Weights of a small transformer language model: embeddings untied during training.
Each number is 128 + 24 x the weight over its row's rms, rounded and kept within 0 to 255. Layers, rows and columns count from 0. Numbers have three digits each. The size before them is the row's rms in percent of the matrix's.

# layer 3 attention key, 256x256, rms 0.0906, rows 92-117, columns 128-255
065:126117142148130160104136092104108123130130107153134159105121140100120150088156165136119112130126108118152111151107147128152091153119137124100126123119113146132117076106127112119105116077170120130168088096112163115130136089141136108102090141120092115091135111134112119113115106136115110114055100111119085147134108106122112121143097121091101123119110126085130164106127106164140114178120
064:176086130152154154120115120101150136074109108177122132133084120097126167054169159111100105106129108102149096146123149119100083157133129126109119125116098109095140088102124068118126090129127134110115118116138092133127133118134136124090108140141112125139116157145121112117097152140130095115090093125122099126107072094118118121149125131086120097092119129114162151128079109154123164123119
082:136116153113120153112106125175079143180137142085136137086064135110113135120118083156103114131128160109089108129133114149116111127113138153134135122132151106112118128128129132110113134135107158078125127140151125109117117105084141156072139174063144152117145112118135100130131182147130165112146125128100156119144155131097140152140083136102140126146099185115162129145092117184105132094152
074:141145120137087098113135144076146140072105129176145116170182119133125119131166113124131132124125121113145149140151109125119144134147119147085112111154082118110106115117127110111144117125148128158098137114140109135135140137186138100118136092188114134161110130129134167132103111107134088162160123103136087125121102159154095102148147188171136122115184080133139136106140101117142140177124
073:101171116091077165105099086134118121172124108136109153138125143166145097144128161114142112133144153120122153123090069098112130134133128119076131165115144149163115153139101137146122150128125112170174133100148106113136088119138100121182163165160123118120151118103119113171151111102148146153141144153112105165121183116113149120150113131149093128162165092148118113125143134130117116149143
076:076175123124139151114132156179104155144146145121101126110150123128126154158147127080120137141133128134186107098112063141113146112103143170095141186137116138128117167166148171153100131134106101153131119125138111166140093095129090135151145166101131132115134110125138073102153126108121161112132162199121137125110154113105158165108091107120126158108130142124103138108134152148053104131153
089:159121111120115133109114133097138080104103129180137094180160112159131100100147149124140162175124103092144161128119117131128122127192132120097121096120111165122126139142105084084147171133150121143124158116106129127137127113164124106089132103173128124173144133107097182140098108084089091136146155135126106140164158195136127143122150136115162121189137065143128152115153101120153115138160
086:159100146200158091126089170116149095149123132140147135131128096129149113138112135147120143109121105204141093108149168093178128153093123136152128101162133124111125135130146123126133102121130124120113146101130115114112093146129125114127098130142114170147152155160099129172087090114134099108155063116152168116155080158118103172130168125093109136085129130151144131100128115150130132111122
092:118162125118121148153138107138080109132124118084097118080112131128159120130089156146115169141107134120135148111145115126181132155092109135173114153129125104082097140135157129169133120114163153170159107126158123110162106127133111105094141146138158124122078154132109091149129143140100131108162111204169127160178131112120125160124145094165067136139146116123137138095119132116134098147113
119:125131146109151129100120123107153165140121123135118130107097122114141136167137139147119115168119123126147172128141160097152136140086122117128158139159087151137125137119157121188093143151093132151157141102141150158177083131101152158151136148112095119120137079108122101119178131116124178111182084070123110109128118103084112130135112093122116125062138148130136107121111123120105140136106
124:137161136157135100142127105142168138183118140164154109126124150138138121149137143150148091103117119120113158140137117101115077142115116123103154136142149102144124137073126124163068157190126104135164135131105110150106152143105106156176136109124169121110121143094155141092126134139105123129130050053083116090083108095084140099167102122153087130119128116123186114108129149133101141106117
127:130134132146146143120117145145138181120122123099141107133089134125129153131105082130138131072124113094105110152128156091114133079130101166111127140119159128103109142067091136076092095078122135132126147131159121147097142093129155176151123157127092129113122099149126089099137082123130121123137087131144155174135118124073139134157132125135094076094147145142119115134147124118104168127137
123:133144155145131102116106160107148122147096134101120119109119122119127102110163125123118143125133092108137143115096134124123099132173134146079115164111124115145169143119146159115178124124163141162156131098165098104115110150135109074153103160121151123100135111146121154153127103081128110117147101124145141137145152118090121132164093122119105104210123122119126120120157156140100095095113
123:128119132121160106131152141107118147110161131089104126138154105115126152131110123127143147148143149122106142140094138148121138108159161071138107155105122120146185132157144146167190112113091137102075153103138175126156137165124137130127091141147140111113116062103106171133134126110113145102080197125173120140148137127111122174112148122118121140138120145133109088151172150092128117096095
124:138194130142162157146102153113162137143123093127095112149130146131115136163118095153148119135105157130115107169135156120129130092144138107179151089120142119113155125126097139122117086103096100144107114126132114162123060130132126165165120170136141160112117164151147146143137098126151102151150065124148163155120114155125125111137141117128127086093124113151128144099123138129125129067091
118:145068142117135095088148139092099131125167192081110098114119112078092135120094149096069124138152116126171109163148173129125110138100157119125142152151123106118136120194170112141147147094147126136107107093126132112133157101115123106151149126138119146122119165118118135098089157177108123109117151100099136160095142100121082138136102133137126142116110157148153107114129148118097123199090
122:098144116114123111086117098111156149138137103100159136109144129131135137168112138157118177173131120112146122118141094141198139127116143066121103107114079155143153134136148135103086143114074127080084106150126142148140142114140123095113099131123129143137129137123143098132140152132101136126153149107164162105138123137147144171065162109135079141066066108151124101150137108089163093127108
127:141143121129107102145126125125137077177145142122110097140105137154159101116095105156133141137105130140105133134237153113112115154130154156138122096121167140131094169155095113107103115104175119119099138123119119129097091160109117166136145124135118155152129149114113144167110099188123097116156094116101113174142153114115119127137104140119155136126130107121173137117106129166144138152116
129:138145134133172123150150089163126145138106123082130145113141129170092141085090107145125097083131093124156106120122122087165138082125116123147097148105139131137165160099112142123088090128126129103155128135125177139155143177119161128133111140079145097079118118146133103090143131149173108124129051070150140106148135123090152139105152107122114096104096171121086112126130128073116108140093
122:107112123108086145085157139166127098127155122074097162144168145098132166135116151133098116141098122157148103107147126152136096153104215089108130168137123100132127102130126138120128152114155109120099144055143125156188122148112124137117113133106126135123134153136113133123134162121107106120102154139147092115146134077093127179103134107125130157162127182098094160114096104123153162169107
123:152110122143153109120132140104105118109120123121104122117144152148156115139131148153132152108175101176136155119111162145177100115168124180141104124101205136133190127166179123133139144130140134113168131145135162108134173154119177121111141101118148094089121123109121134124118134133143153137142173112103125111113138140156154098111104109128141144126091144092150131163125140148104040118106
122:124169134145125138134092105104137135092105105111128132096157133150118106129095118125129172107117142141113122142144147092145095112094120162172115119119154095074102102125178133139146091143156146142132053108167147092066112120144101146117125149127122146133110177171130121157144152128101118118126102179126143112120108127125139134130122129167109119113128107158143121099120123118143101114103
125:178124118129116094106102071098132109137148154140138141124124091134125133096118110137131134149151110145191111105118095135127123090091117109119128112077121088167103102165138127151111163157129140111119113137079117130107110130127121115097154139082104135086143087112170101088109094115154114139143136130084128115102183158113090156130120135112133179164158129117118103124096119130107129121130
123:143144131147135066106169129127133157113129141137081099117122140103125107104117141121139124119148127103064126130120099137108124124116115147170118173122155164129141148099094127149116093126117122088181089196115138149138187094118093104166113143118165129129104101086141103109123176171165134123117153081105140119123142098127145074112109115159121162132106107178158070142156162104109127118128
123:102119134147143143152133082078072106116096107136120143130168122128157128107129154126119131133139123071164183119106115127131151114099113116131112137135120098180154132113127115141151140139136134123120142105121138113147134124136130140130123102135141092125119125073107105142166116083177193142117129107176088101151135116142135140155147117122071129126121110156105112135134167075100089121123
118:091134131154169119146125139123144099163098118139133106152148141091144138141115126146141136119132148147083148164186143100106154159118155083092139131135158081146122146102156119133135105146141121102088164097086153119102104150109117183151114081165121132149112149113089140120138147107108100162143095087137123140112116155113127111134119120127085132108078101112126149090142126109136149127083
# layer 3 attention query, 256x256, rms 0.0899, rows 93-117, columns 128-255
067:118143143138138141132129109136109149137132133069109157108158128130169110170112070189126128117083147165100153102118156169175134138093151120159151104105139130116140127125176149153130154132127151155099095127119159092136099157103133143121127108069108126085137092129119138105164084114156169140121138112108147095120104118132118140099114130141121167126156143108090107134109126118114088149117
073:129150119107144101133104184170106085080183161148118120118100129118137146150121136114143136167118141165118117081142114105125141090096149121161130122104159142132121150149134160121146125110121182146105150145130114131158107157131092172155119144127126122146103128146143138118174118134164157144113129174120121152108143193147129118111119089125164150152113130131092130115105140076114164105113
072:165107127171163128136155050090144111144091116106136134149157106123099103090079129154137133110134098130128169182111164147133129125139117103154122121125091130131141120114110103145132133143134093106166119078106180112119121094150149132118129111134105121137138124098146131100099084131084095112138130095113114122128126107134100144144140127105142117088119116124133115137126139164126099110120
079:105131086115118102154151158104124075108126155109151104142168133127108124164118170102167136141159106099127140127151119092125132129142124116149103117142142128160129122120122159102150160119152106159144170134158146159111156144143109119136104119202128120186116166177140147140137151116118105157125123122165104164150126157180112104192141132129133081141113102131131144141166150125121137118134
075:125164124113170115146111147151151157161132100124108111115101147137135161146135115132148120142131165115125099125141148100135114119113160119172120117150152119085134158086128144156108128134144118134094126113124077139120103150120141158167139130105151164113132175165098133164143183131123138126152126143096202155132131112137153104119116114104105124105111097153148145123163137102122155089111
085:140113125173147128119132085101139097134096172119169117164198112159110130099118144084125177128141102117148164146139136131148112136155144091137112151110120125135133097173136119136149136137128087103128173107075156103090145102148122135095112104193128126125116146114121159106099105131080116151109158107164096126162155150115129141160123118134098144091104093137147119147199128111152127138100
091:147125136171118090145089147186137133125125101091137139121150113126128106188111113169122121109122144190126114106150122079179081161100107087101122106141110122123124134088150116134146088092126117125079136109151097115128089138150112128127120124153133146121139149141086127160103109087125098164146065136127121119130122140112118166112156091149132108112126123157108115136123127123147142096132
105:110132131094141147159145102131122114122120162089133131095098133140158117121103144117097161168128125119133131081136127103152184150095109158168133158150107066105118158149132135170125106116105141155150146124164064127167097120134136108108134143166141133124118152142110100172132175146126142090157127206184143153166131133112139145121157100165092162104123136111137145094138155135116110145085
096:110116132097154130138119098110129164134108133125130099111126137110117143140118140150121097168106130110147137125159148108099143121074112107178154157146103164151126122092134112180103124147116122133129123104147138152160108130117136142128130125104119108121139112115113108116170161165112171127133107039133134119137116078061123142139126104121092118092113147144146111125099121111108153121110
109:141181139167140087136109108135156141189105135181141118137104164118136127155143136156147080116121139106090145137153115103104069148109108124114147124150144113152124123071121106141074150201131097111151139121113113149099154135115108149178123119125153117104129116099139125096128139132137104147142071066073121084108118094096117101149101141149089121135132095143196112113134115143111137102132
124:118146130145151143106110157124142198116129109120135117128094121134129147115108077149113128080128112098082116150138159082119143083143095166108124146123159124103101130080095141085082090086130141141134140133163119137110132104135159188153121153126094145107128092138106074105132090118133128122138090121149150170126117102075137144166126129140103093091144153151142106132143122119108161141136
119:125139167145129114117110150105146115170106121105122109117116125115119098115147122120100149123143099117138143116118141130111106144190123145064117167093118109132150130119151147099175121131153136147147149101196095104103122124140105084137115152124143109093138113139132142152128091096124105105159102124140131126157170115092113134156104125116117097191142112118150112122146152154115104087131
125:121119124120163108128147137111113145117150127075101135135157104131118149117120119118137147148142161130105147135089131151128135107155155069131114150103126121137173139152150138159182114112087120086067135097136178131148139147117140148116080143141126118116116081101117169150132129115100143107073196112175110129150132115124132167108140125114125138129103140142100090159183167091125117089112
125:143188130131168145155096148118159150144124091125098104141143141122110123170119106153162121146119169120102094165126166125138129090145126093173142083128133119120171131120114150117123094109108106147091108127146116147133070142124130157163125172131142157118120170160139143160130109112150106151160087121138172147116096147134114114146152119126135082106128120156132133106120138152124121069093
119:128062139108133111101144142099106134130181192080100098115117109087101134122093160108069117141152122129160112163138169137120088137109149110137149149142119105120114122191183115150153139102130119126112112102136135118140152099107124123126163125126133137116120172133117131091090149155101123100110159094088148154081137080122109140127100130135130143124107163142149125114122149111094116184096
125:088140118101118126092106116111151151148143099115167132119148130138124139158111142153121176169134118111133119111138090147199148131110135084117101112112076159144159144128149133121087135118078129092089094149141141150135134111129112109116090110130138142128129130104145098120140143138088136131162148112150164109135126130136149167076157108153093158056060125138140109155131106096152095142115
118:165144113136106097141118122109148078177148134125103101145111124149158096122106098130133152133090125142114150137231154119099145149136156163130118080117165144143105176165098110103095136119165123128110127125102122152096107146116130155145137127141128156169117156107115156160105078174115102120163087119086106163137147124111107127126103143131152134125127117122178133113108134145141134159125
128:135151135130174110151143081167122142140108121079127141120141131183087138094101116145115093092118109132156114122129121068168133088126125129142088148111147122144144143095113135107090097122128122099158130136118160148150153169105162137140111137088138097082129114150130124117136131154162111134129056069136146121156151119094165147117159103133122108107105174117101116139129133065099108135093
128:097111123090091139102160149182122102122151129065091161136165146107138166142111156134098121148118148140148113107146130146143078154093212091129127159138131102138136104125129144128123150100161106116091138069133129161188142152101125136115122126109128138129121153154120131131137160120106110121102146124139102131155133072111138145111143103121131156172116174093100160104095119124153168153095
122:149115121147160124118137152110120127110120129129092129114140154151163118141130147154141142105170109179146151124116162136180097119163130175124107126093187143131171129167193124142139151138140126110173125141143158111137167148113182128111144108116135092087118119101127130128116128131142162145142172121114135122124142134157162112105109109131150147123089148107150140181124142144103026116098
125:124169140140112145148092102093140126108100105112120135097153141141119108139093129125140170109130138136113118143144130098141086116103129148170105126121149085071105106117179130144156095142144145149125057114172129082074108130142106140110137154129127133138110154184113114167139172130110130122121101175145145113121096116132147145115124132171107118135128118148133131097108124128146115099114
123:181144118130121099110096087109130134133154151138130155127107093126125144104111124145146119138144120157187115109110083129136123097098115111112123116080131100164109110155146116150115161167129143109114109136091124132095093094126119109104143126088108118085131083097159098090117084114161127148149127117083119088093180161103092155132120135121129172157158138128114103125089126130105129133127
115:140153135158135073092146138113131144116134141148078108125124138096120116097136135133131098130137117101070141124122101126105117120120111149175116157112144166130136143093086119148128090123116115076188086183128135164136176093125098106148110149123167117148107100091129118108116172181161134125116143097102140128114123096131139088099100107164133165141093112185147094133161153097112120126144
125:102133131143137129151142074079064097111099115126115140129166135123150133102130153140110136138139128079163171108108118120132133106089128094134117144137117096184158117116130110156152130129152132109111144092133134119129120131143132144133128111136121099120112114076117098145168133096179185143127149114173081114169142124138128143157152113128072131126114110160107119139128143103108098139110
117:101138133162185118144121132119153101163092103139124109153150142107149141137115118135137144121128156139083150163189148117110160160122148082097139119142159079150127131115160117120128107158144113100083155103090158116107114141115123187134108091157113133145119158113097143135136140114099095162165117088131116137121119162124120095149126131132095121091089106118146136104142119114136142127092